Each number is 128 + 32 x the weight over its row's rms, rounded and kept within 0 to 255. Layers, rows and columns count from 0. Numbers have three digits each. The size before them is the row's rms in percent of the matrix's.

# layer 6 MLP up, 2304x576, rms 0.172, rows 1472-1561, columns 288-359
101:121125082108124072186127152135096155173135074147129148135098078169149082120167093174118113119098104109202066094101146085135145049133109106092200056116103131124090128082113110166147088152091121140186119146143100138150
101:043092084123115082140132098121087193143075124123150178126185151086101080086112185116146047049130154111126128075119104068088187078150172094178089140118086139147155114134105093145164133112162133114135128112117135104151
102:101197174139110092154109141105129099107131148142087159104120114133173087120071099168095148171127146169141174130114132136148139057087171154134155077219097139104149198128110149086130127137121093156121089135118198159122
106:107100147118130107119163124092105150108108107149096141166100185143120129164116156080110110090042200159079157150116107149160111141172096122130081134198073220148158118094105062106119135129128160111184121121115189100100
103:119123148112086057170180102129083133107114160096111151108126127157128162148073165113136102152109183137116168085182110108176122145144133149120147137128115114195118166111152133123102115115098099105140125154131154125132
094:140169128140113130095102125071212150117191131110064110115105094117188139111117127134133183191113143110104167075132115142141090151141146199094067141123166154127140151128126163089083110117124105125123165185133109094174
107:113145093159144113019134088133137178155133091128090164113143144181129122165134138175156113181087164117118123123122133140166130092157140134169093098088126119117094128166068100103119116116165105196113101099117228192127
102:100188133088155146133126103141138118143186198117124117188085149106194161128116105125136144154166139108077173107144099193110081167103135121157171133134149108103202187101116131156095142190186167132038161121143111116119
106:149145145162090151143105127123204177184156152135137211166169112117155160138141083058147069147095082143043158149147167127100151112148098092112186171085101134160080122157156158129132198105149103083064081157109100046110
092:088114123130129149098109151087140149149173132128143155119095130149151110109196132152119133116100172161133160153141135124153141113104097184155086123098143107085125102123147153161121064086127123107091092107151160121110
096:083131160122101063168117154169144162121105126119083173111113125156144124139059099135149140121132085127171099144163117143067141142177104107082160092131110113187159146132115092051132074103092176099111116094161144134136
113:110049103160150085148155081134146183119163124132145107152161137177198164137068129164108096082130136122079131137091146123114174093156111121115165149188134137108179142103182094169136132121221167150132081106151141131123
105:108076121172105109135111089134102087132094116157112140125123059160177167139104044116163160130123152058112109129101180135147179151112161108141168115128076123138087166172120104184154064126113141134171090143119095150094
099:140126104125116154162123096150119147091149131139139145166069112150162110122148093143134124106130075087167162074125117215107164188091101168099097164148107120147122103163112168136141148183156151112124129139121120143161
098:106159094173079084188133115083076095151189096137167151117113136131112185190092110162111118193161130128111161158106090162151090149143120085120138154084152145159128150120173154135074121187185112161119095154101101139152
094:139162214083111153163114149149107134176086136133148097163062164095138102143122165118151072150107161132154138168156088043141122125115083177143132087141102156115128117138163104139113152142124088085095152173116134144095
097:047118159127165167171131104191128129111173108049173156169169084138152115093078130151149151066081161129178150135107126101144103166124112178212129097143142093068103123195112139168076178132055141190190180148103101141138
107:129109132192131092093107097137110114083131122137120050078186137175116114139165126102149150106138164138124134131100166070198125189117126124092076145157111074138092136093074189108100139130111151125098104115129118096170
099:070155093130122095109169076131132128152092159120124120193124171091152142129139070062075080131148082097092147129125133116168154121110119091113134119130118148159099188104155101156111095143188149125132068091159085122121
106:122105140142172145133118069118079177137072170107112126096129129140172074155150101125085108134112117119101153139195135125144204187136136115172068157080117153102148177151143107130134131141129116153129114117152133095108
099:081095074161147158101159148148138189082179102112183121184133126132093169100117126113140120099156196114137063182099153098147129104147135085184164028071092151078113201100125130112137171105130130116066115133153090130156
095:098125168147109162181178115126122131122087138062140121121145125182160194130179152178124109147107148101157122155163115101148141127120102126157144105119133099065094156144154117188135135165102166159085123129165134109148
095:137157125102125150212176115178108072118169142184072138136091171132171103132171147125115114149186158176078103122164131198103082158156114166131115161100130112178106124156133123092089137133160144177100169129149165150209
101:077058164131131050109172114132151120188063112150076194155161138098109197166124090128097125104092163182136137170125137110151174143160138114113135181093133095108110125143128128170117142177103133147109108101118111131155
102:120171182121174162120145123075107119132139138137103120142119105076107072094152127102069128158122102167117132126099186096133128064157148145151186147165159105115105143170133149112131171052123063091155130160137160118131
096:156148163183193095172152079151159148144068112147222188099168152195090127138212126113161138090125187067125119146116115089169088083155140194167190104099134121182153181133128118159141123137069167166126130172120207131140
094:154128143115129113144078126124118145127070122126142132104175109097127139171111085175092144162179136145142209123157095130116193084121149117126154206130114062170150181102121123111155147123142079150147133130078107086158
102:115080081125124113115117080152098152170091146159091113142099112151155207054152187163113133142131113142116121173193180127128104181125141096104127141085097149125158131134123138115167078069113175130106080151159111154107
100:141099109159138169096085172123125130134099112136159130095095140105122168118160104210128132136103114173120115146150099147129130146129138115164132131141149081109143152114106107120107090089161137129161151081108160077153
104:167171198066142152116077108091106156067117099120083157155175120133104098105058150144171079167056151107125103126129145130101130141150099133131169097152149151108077109126126122091115127140093086163142164116108156222116
094:167108132120111158136138135159130163116122111148119192132157143128151053120128117147112145121070139176102063141173025143129120198120183083153099120095145120132170132147129093117106137152128084096106110172104138135111
100:144100175194165138104124109177093158104130134134085096128160156217166121147128133101149132185209124096144170146186128142096124120160057074098073133138110164086090155097136133211163103113097143129156095072135135144121
109:134117112093150174138091084123155120053181114132123194142113128140184143164143101131161136081061096102124170144182096148108130163144105100089127145184164088103120133082157106125084088184169145103088125127191144179124
093:116131137108139135172150107149087132132145131123168144131123122164186177107076076145121120147128109162104169089139146162113176113033078094122146151120098134163130072096141110150116102116115135133116123096127176138109
097:175126054104128130194130118097143141146165094095131142089089138139149104171110089108137144158145077138145167146109155124091075140114121104121162105110154136140138121057112111115109080169128026172139127122177158098116
099:106150192154133108144121119109123147150134117135071133130198122136172142169095111143106170146142100106125166138162120134244049139126091134083091083131125143170066159136157183150128132073094135144131151063109161176210
100:129140175156191132120086095115113117104152145128135149127131109102110161154153093082124096159133149165134111183165128163128100128121145139083127186083135108093192108096103113151153158129121126135121120150155099150138
096:107132154115166120184125166105168123127071193130108188143171151166153135083100150124129123100105235142117169139146092128102112173137136076107118109110161120112097152123132092110137089129099155105120156132152133109110
096:164141116143120084133109154186166129088128109127090190122162143164182161136158147108145110110132160109087108136086138134135117153129097099131111077119156101153062105119116137119162148092164166121125100140133111066189
093:127133066136120171147106114080170168188097182129126131140183078158149157155081142087157053147153095113152159180116153134112130182112154146127123135166129158098145144107123154120150044101098121124156084148087173149081
100:102081104120085138164126140140085141113109119171146076142151114180115126114092146120178106172156153119114100119161139161151107155130177117143060161080138070126103176153171157092105137067177110183055130126139143063149
105:105082123192117103205163149160146127097152097132162120143094124100110155171179141220170120130156105130164043138134073161056102071073067079188139174116189156154088100123121114099123105121133123079146122168160134181120
102:166127173114176072173076169095114172115142123131179173145134115124187107154100140117125094137115157109134158120073166181065093124122090100116065120116123109067113123078108188137160119152051126128134088105091138096081
094:100135143136102124074123111172149138121082079137135099106109147108139143094109164108056080075144154167134145084147088154156162181117093127163084133122098112134171053084172066095120175065185113135106143097123090178157
083:072110172170125151110133151068090135134139087118175127143207132118089145181107106154109113164099143192177150114165112121126099068144114097128151141120131104176120147085116103092127111105116045169145094178130135080120
094:116112138111112129126114165111136112103096176144172134043141120135158157090124100100168107199146106131088112174101116135160159118145108074171137164132157143112130172043130074098086102104117178132096137086144155127149
115:146105122149140102076167073079140135125164145148118120098115179109107110118135094168112184135089104217122086191084122158158101112093071126140144074145135102081180178083170149124136090088112128125197149145136149083110
097:156132120163046106119161140134102117177074174140090138147067109086119185164108101106156097086097131045169128135080128144181161103126122125124119089129094169150165128043108175197160149126142100100113120154122170199122
103:155132185185145109146169133123135123110095177049151073126125122116144142103096142147139167126148052094095082129167128114140128140117099084149080100124152174119077167140128172169113153144134154162152171105140099128140
096:160164112097128127089190106121118165149096179110104136183094097162111152122189170187111102117135103159070098144067180168162112200197133137129087140155140115116142095138094086091148122088065155121199156098052145099152
101:119152092145103128071126148173153115084193125156104125161155134141141090117116163168111105087135088163096083135133139070146109123179147130118149158139144137123113136162148108118201137141097112157174062143118132126191
105:156152100150102142106167145203099124136108160169106145150118141090162051108143174162164119096173134134085157125077158182097123119146174179151154098111138128157151171105118158165146130171158191101107130140121120083197
097:092131145145152123116175119098105090088070109141183109186136101124122129128121170148117151119124147109140088135132166095149174135098138070131123087145153089148146122115095063056120111141153125118112115134081192078157
091:119126107113109088096136144119153087142137144164128078171127115102134135174094112125131111128096124118102144097074162151183106054130074092054125094153162136042087083157104164157060118190151175142063123143186106111107
109:058129088163081123137109061183137116117201160162200101168121072108168108075140127135102111148091148126126136079145145158083102135138127113160062080062111117156122157103141162109087096116156139096086138162117070167152
105:163116164186118142101106090149121102188109140120095164137147107101128094117096090134177071080120167141096105093162144151174109172062088112187124165100145177090099190165097175116161072117147161134107152200140120120110
098:176114108109111114143157136150143113170108125136115113145127092185136098138091157122167151151070119127166120160160099141132145160103114168160163164163179092078101143143130145166119143171134171108127170137150129133157
092:076099155106139129134138124121187161193141159136121133139145078068100177104103174159169076129152168084158110126137117116115061164092065112164139049183120136130074167128107135195125129150143129093092179136140155096134
101:085124132167147067170119129092133139171106148118094171147127109081105181119151105152127130167097105142150146156134126150095126129081065129151166176085135157122198142101127080148106131184103126125111119139083097098143
101:167122140119083183148176118198140096170161147137139120104102126156104173097141095104120039128130109187136107091132181118181118153134109149116094060089156148126094129113144116114116137093153109079128185134148173066154
096:140115159091094183123111199107097116100127119049120179133117096177122028147193133148131154111126097137081106145151128109070109154161105106079124146116147161114097156156125182113068066119140085162154094156153101129100
105:135111077139118089121112124129101147134145101106144090153127140125112095121147195080091164138140138111069118150140135129120085077084131153128078132116170130120117154086157142144124152124087123170084174192127153178159
095:148114103129128112144135093122133110153160144131109142079104127069132162114175093166151094142162158100112071131087096119117109149140081116147127162127105075101101142145160147169106082119148070144125159120098081057157
095:115138131177176175120114182099129167100118120160140077138111170170122142137113180123050090115097106135086129107185100117130091097156121115149138212093093201165172134187130123137090131124099092089142079090126101140159
091:181126124202149188077098171161083121119091215148094123093103182125128156143146106127122149119163108134109164163151091177113166161179096135098153132165106077121145192161141104132124150114115117143108149116109182096161
100:210126128077174130076153145119162114105170158133144105164135134084128101127122103201182084043074117166144197090171047160106136143145131108125131108075102123122179084086123159149124088099138108142049147151157130110150
112:121139130148107099130230126096160117160136130222158139124130144182153123089211110155094165119065133138147110110116095103150062139090136189089128124158133130142103097126133146137161109079151074157123178136188093077163
095:082109054123146083132143116122157139108125158133090121157119082113127129106105160116079167100103145105117150101120134150135110152102116109097125179128196080102180070148111119167170125114139130129149097098140081131065
089:132117133140180092142128167115142115133135088153101143128109144088104126125116120140125157135089108048108089057098085139162107158143096180089109081138098161137138117119129115134142158105114113121121143109156129124161
109:087167172049162062081157141093068096162094118111134073029139083146119197078155154003090125132124131134147132100162064075134153111134177074086164163077137144151126113199094121101191156152141113067182125085125132076129
109:194119148146158090161077126141107131112138118124161115149041121110154121136085186168120110135119106065093170197083111161157135112116130116133036154100143161033103184119166156123138089194097134107121144163098157147128
109:153155107155129105127129115191146101102092147148150136138124097140081111108097114107120132077146108102167118136151095147093149121076112101149143149058130100109116047163047093147079145112129141126100103147117168153118
110:143161125151101144097148085144078114088073137116101128137135060069117195171134051198125090163110112100130173188165144167109109138162133169089121154084189140171140203143109183096144068114084151168115121104141167169189
102:086139100133120095150144112099133093154177110136127091157122191150117189117100172145150113091069068129172159120110103162088100141146184091135109154084129131142106144142102120187188134171097070081176095145194194175157
099:116115130112032162119061117152161081116114151161169204178140130145129154120142119128170075140162152159134103085125191100111106178135070145089073105150118122114115139100150152091178169116116142223119120208144104125162
094:124112145125121110077049102127062154136110103132103132189133143102192148106106047087148176131142068169154113146155070118149069182109121090121146107164106154109142121094109154124132152128146119121115100140081098108148
104:141134137124163104137085113114146067140096169152129170138200136074075102110121112111138167167107073112118135097229112113122146109105074150132109169145097142093168120132114139148165114162153136096141164227123185171121
098:101142135159123127127153099119086080133134160177130099098163135135096085125122091108116147188139113169116113174187155091113159120186081110119150130186179169112137107152122152100163074156170116140100099154145173170135
094:128090135140083132122114093149118148060126131160122087167121064178143108077113109136169104169115056140148105126149133081099068102173173094130113144092188093163099045115097081099138200162117079045113147164179117088161
084:128121163164124102116061140113170109168129146146183084158124101232168153175115099163173036159117195086188115113109060137145094082172140160122106128143136148155091118168100127136106163168173140162097160097113106083085
092:184092155165071151110152122149095125146198138127141111135097118089126136184038149152138079103112118135102122100137108096098128167128187112157161158106114085145155134168089169102143142085113163124104103082132143161149
114:171154113089091098179162109130132104083160142135151112121199158144131101156084148108122149142118163156167129041157156113104157143129141108119183112166132106163135170161119138109142114074078118164180157133139115091103
106:171092144097067127142114163160152125072145075127112132105135154156139122102094083069160130108106122140097135148123135081115130130203150131174144141104097133115151204159143142109101186140081085096121152119113176072095
099:112114105120142080099117161086111124152146118153145088150176121115146048142040108103108127084083091158096086139128148125079164089122135160018179144122164140164151165146111116116096125131169133055095142164108140102127
104:135120105118126159112148135133105085110131125138123120139135113153165138148157111131183103081166141123197082097127117172102168106191107254137126102162131085105123145148193133117140091123113101154188119103079116187121
100:075073082084143064120141086113135137137131156110134152120102091121109177159135107162126075156103119138108147022119093147099135145095083119164093129163165148150086104080133086158132126171181129147038149145194161146117
099:173200072117115146022153126147135101123174165159156192119099147131095077121099068164045128163130106197141186130158088207147131114136077134052145128180104119137107136137179135138222153127137127113125133092181083101132
104:129252145122119132129148096114128083161144152125072115132137118083113139111163132106126167101169106070129154097103146109152154088155136217128146125102083098142173152096137123168114115148130150156103121136110115129165
102:177069127062148107175143105140136089123117113111095138118117158122104166085137112105142175064102149095115164120156152147143113165109082174098163117158142110149111111136094109159182149104186127058031136145099162181135
102:145157066138127118182122133123113150144100118079033130095090146127127174141112082172152116129189170115120108138144094161125137097088171143105100130144095096102060086097128113093175107151171120116109128113126108174120